Weights of a small transformer language model.
Architecture: RMSNorm before each block, rotary positions.
Training: a variant of Adam for these matrices, 136M tokens, 3005 steps.
Each number is 128 + 32 x the weight over its row's rms, rounded and kept within 0 to 255. Layers, rows and columns count from 0. Numbers have three digits each. The size before them is the row's rms in percent of the matrix's.

# k: layer 6 attention key, 256x256, rms 0.037, rows 25-35, columns 0-127
# q: layer 6 attention query, 256x256, rms 0.0369, rows 26-35, columns 0-127
k25 113:121096099154112174154207113147134100126123123179145106139204093105072126089124199107112134095088076128150178135204098155172155081070099079123126108142121081111087182118142143128080129179076137168104138129107122124143129136134078133104089167164162170095080133129135125101158133169127177120119156109098107145079162114148081148125158150174132161100127127140126156104154129116134099140126
q26 120:123152093070092176066036116125148147165086159147080183150183129163188086102111080147117141131143143188142128137103143163150152153151124099129066157145138145156137099083110137144192190106117190182111128120131174192122194128140085183130106199149114165106128141117133134122135147155062163144125145147168112110128144150061104081128136135166167184147078123145083149154112161083075160137151
k26 114:138152152169169169070079160145125178107125142123086175098163078144116118047132129126155086133113098168082148159115137115178141073190114115153180111140173173116102102142166114159141158095090125115159097149160143158085153107110102160117171122104158095106154145095143099135180053128128158126100127178098144074087103160137100126142118143137147204121210105095108081142136123132083133111134
q27 107:121117122113107128111201137141188154163114159064129109167112147124101128122171134142104183139094096100122143143140127126156081118088189134136100157081180064109132160157093130178137129082120096148138102089146102091148127195138086081158114121175148096155135148191148124154185141123139142117130124131119158142161122121093141105123198135081122143127165109136159103087148095110117144111158
k27 104:170142139116140103172115114101154129129176122105091145100117167118151176190136132100145154217171135165085065051112147129113130133143083153142057149143096125122100097108165100154129105148126065153121097132082126108133155128096121087164159136161126107127101113106060161134103175121151182118138128096173169108078141139114131144127125136132145063180096131104092140087161152098145104066166
q28 106:123116081125144123140152094128106118132101089135128176093138161149157079108162100132097117110072093124101088131068160091159104076134126141106103128155114113145154137153141148167220090081140136139162108126150162176120135112105162142079156149119131150082137156137136124064162131166140110151097103127140060070130123110067148074177164121143164148074098111138126135180116165115105150155070
k28 100:146129180090194152078069158121138140142058181122082149089171072181106103083101103081138118165134160142110117194152160095152154138146155084129128120175103106167094129079140143154178108104119090172136125126161051134078118092134161114128124193147155110100164150108123175165196134098092132100119096175124105092128103142100158120102107164097107211102170100133125120141135183174115114135171
q29 119:128105131127143168183186102137104071128104137162141086105158133087130088114151191190174106081129147144174161142174116157063196165083149137093182093083121074122163118160110125151092095152058063121173142148074112128129100181122093093144112087112101110197125135161082131161117124128135095151155142156085122179138174092165147120126139161134095080110064152139070094151134114170130082143118
k29 111:159113114152094121132188099106088050081168059159183123138111155152103159183185084140128152059085104073152139137172134221119171175145106190144122145091075116114148124180042099081128130140122184135105129114163147151189142164150150139127155090103128188162082168125098128132094073128133132129162144113124134170160139117152181181097150155135117085118111108154107123115145120071121140161166
q30 120:154153105109127147112057169121116193160147150153050107128099086096132110110108117153169096124190094141090112073104160125107135127133092126194069137152140159107138114130152150126104200154135134096140169126168143146067110073157136104104186128149074081073075104099125175124158130121156114139123100146174112071142121139136099137167151138171149135188103151080149208109069098135118099077107
k30 121:164179121123128130127031162080128124153114190136101132166157050096109080106155163142094147120116125098114117117098125145163139117117126148147103089140141113205113110114123131093209157131181112123145182137157142161154123115098141176129127129107069116175150109067131084127087166104115143083099130151170127068155136122101112109212099102126131118182145138113154125074109138110156092131111
q31 118:120149068110168138107147104142183164129110127181133153092136137069138162161158145129125131134088111122137073163144077118140138157091115069147116111104107151078117157144108114186109121153106144196174124180131131124188077108126144127142151151130231105197111124121135150112101164137133140129161145162138100121078174113155165139155050108142153128111148153159099112138117089151087152127203
k31 110:114131111142197175142170093124123082107120039106167106126169124155104173120101208117135128156153108104133179165108136179197100123106152099141098121131111129120142189138149138115073096131087188118083104172096142143149156182107124148121108132127193128099070169170134138099146079142135113125050138165117150133086193103145117127141127132095114185107105159141149176167096131096177089087128
q32 096:101181178103133170146115170093085134123141151103090057115148155131153112161124126077131160086152165132183075155110116140105151115179144122189150188140111145064157134118129116140115118094065056125163172091089113098116108106158132094117178133142150116103100137172108145177125115086089187131106079092095109097139101136169165124141188119117125118142069188090121133178131168091151184227136
k32 096:089083142164108107079138103145136087134127174104147067227113086108097110170135122171177143057085132057110168092070083158131102109088180155123105080152143129113127131149097175048103175138166184126101132163172134082075165143070163105102087123146095125131125155134070081121126072102144092151091138161092145140158171127117104158115098146144104154175193132111123112093110113139151117096128
q33 087:146153147133115033094152144166132087060185140125097141153122157138146146134089101106115155110170142103122134204082121077126136109155159164106128091122078075096079078141083094133137149121138129140199143081092099129133145172148142097091099145159123095162179163149114103147144141162150123108132116149063087069155103142119136126135077140169116130078189107099089122100149105080171119141130
k33 094:155165094082145163144110090152105122172076185151090167104159168153127140088109058143101130194082157120152100109130101177141105170135155160119117148083136117186101170109130087145187090176138135072051162054106166199155157123123096105158182158163128156171115123132132128146212154183125118136181113159146126183134144109124147099124127121131104133107116116106172137102123176083121038131113
q34 094:174106123098135154146143132176149120125139117121085111148115088129138153161112216148121136112129133131172132117114120130109108180117217089194088153130118141147177182106173146135091126173147126168107120175181150148115103086152151150129109125153118125100130091148069135154114153122104107098113194110135142153043143105070146152118139203124131115147110088188147082101105137130156151106125
k34 088:158140105211142179123105172118111142114142092096163116085081147091137175087212154084114112172142091061146151167091120061119118124146110134168121144155126139110148140146091182092115133071080103168184108145122127124122081154138166175155168079082155078139079159114106113090096215145134161139123128103168127062139142171189166115168141130143139139162062162162099123160123123135129149111070
q35 095:130108133169106182158141159083166101108126095071131093097089070087156127161131148111147094154129141132126140059119131089131142143148149092185139130107149136126074211078145125158102169081155140122156083161147147074179127071144115139140130109061120105146105113113112112149115175133125133127130145090141176196137177067094136157102125084144112131149090048094110063169104111165132144119126
k35 086:135105114193097093102174112191094120099155103157147091138050092133081170141168145183147177130116142106089087155147159134140111060110134124148097092147170124107151091114128138122144131108119110075174131146163113116105069106181200161114102105137115123093151165136106098143085076091151098168092179090111157129160131183097122123131115162095127129121139172131086127168116091188146112147141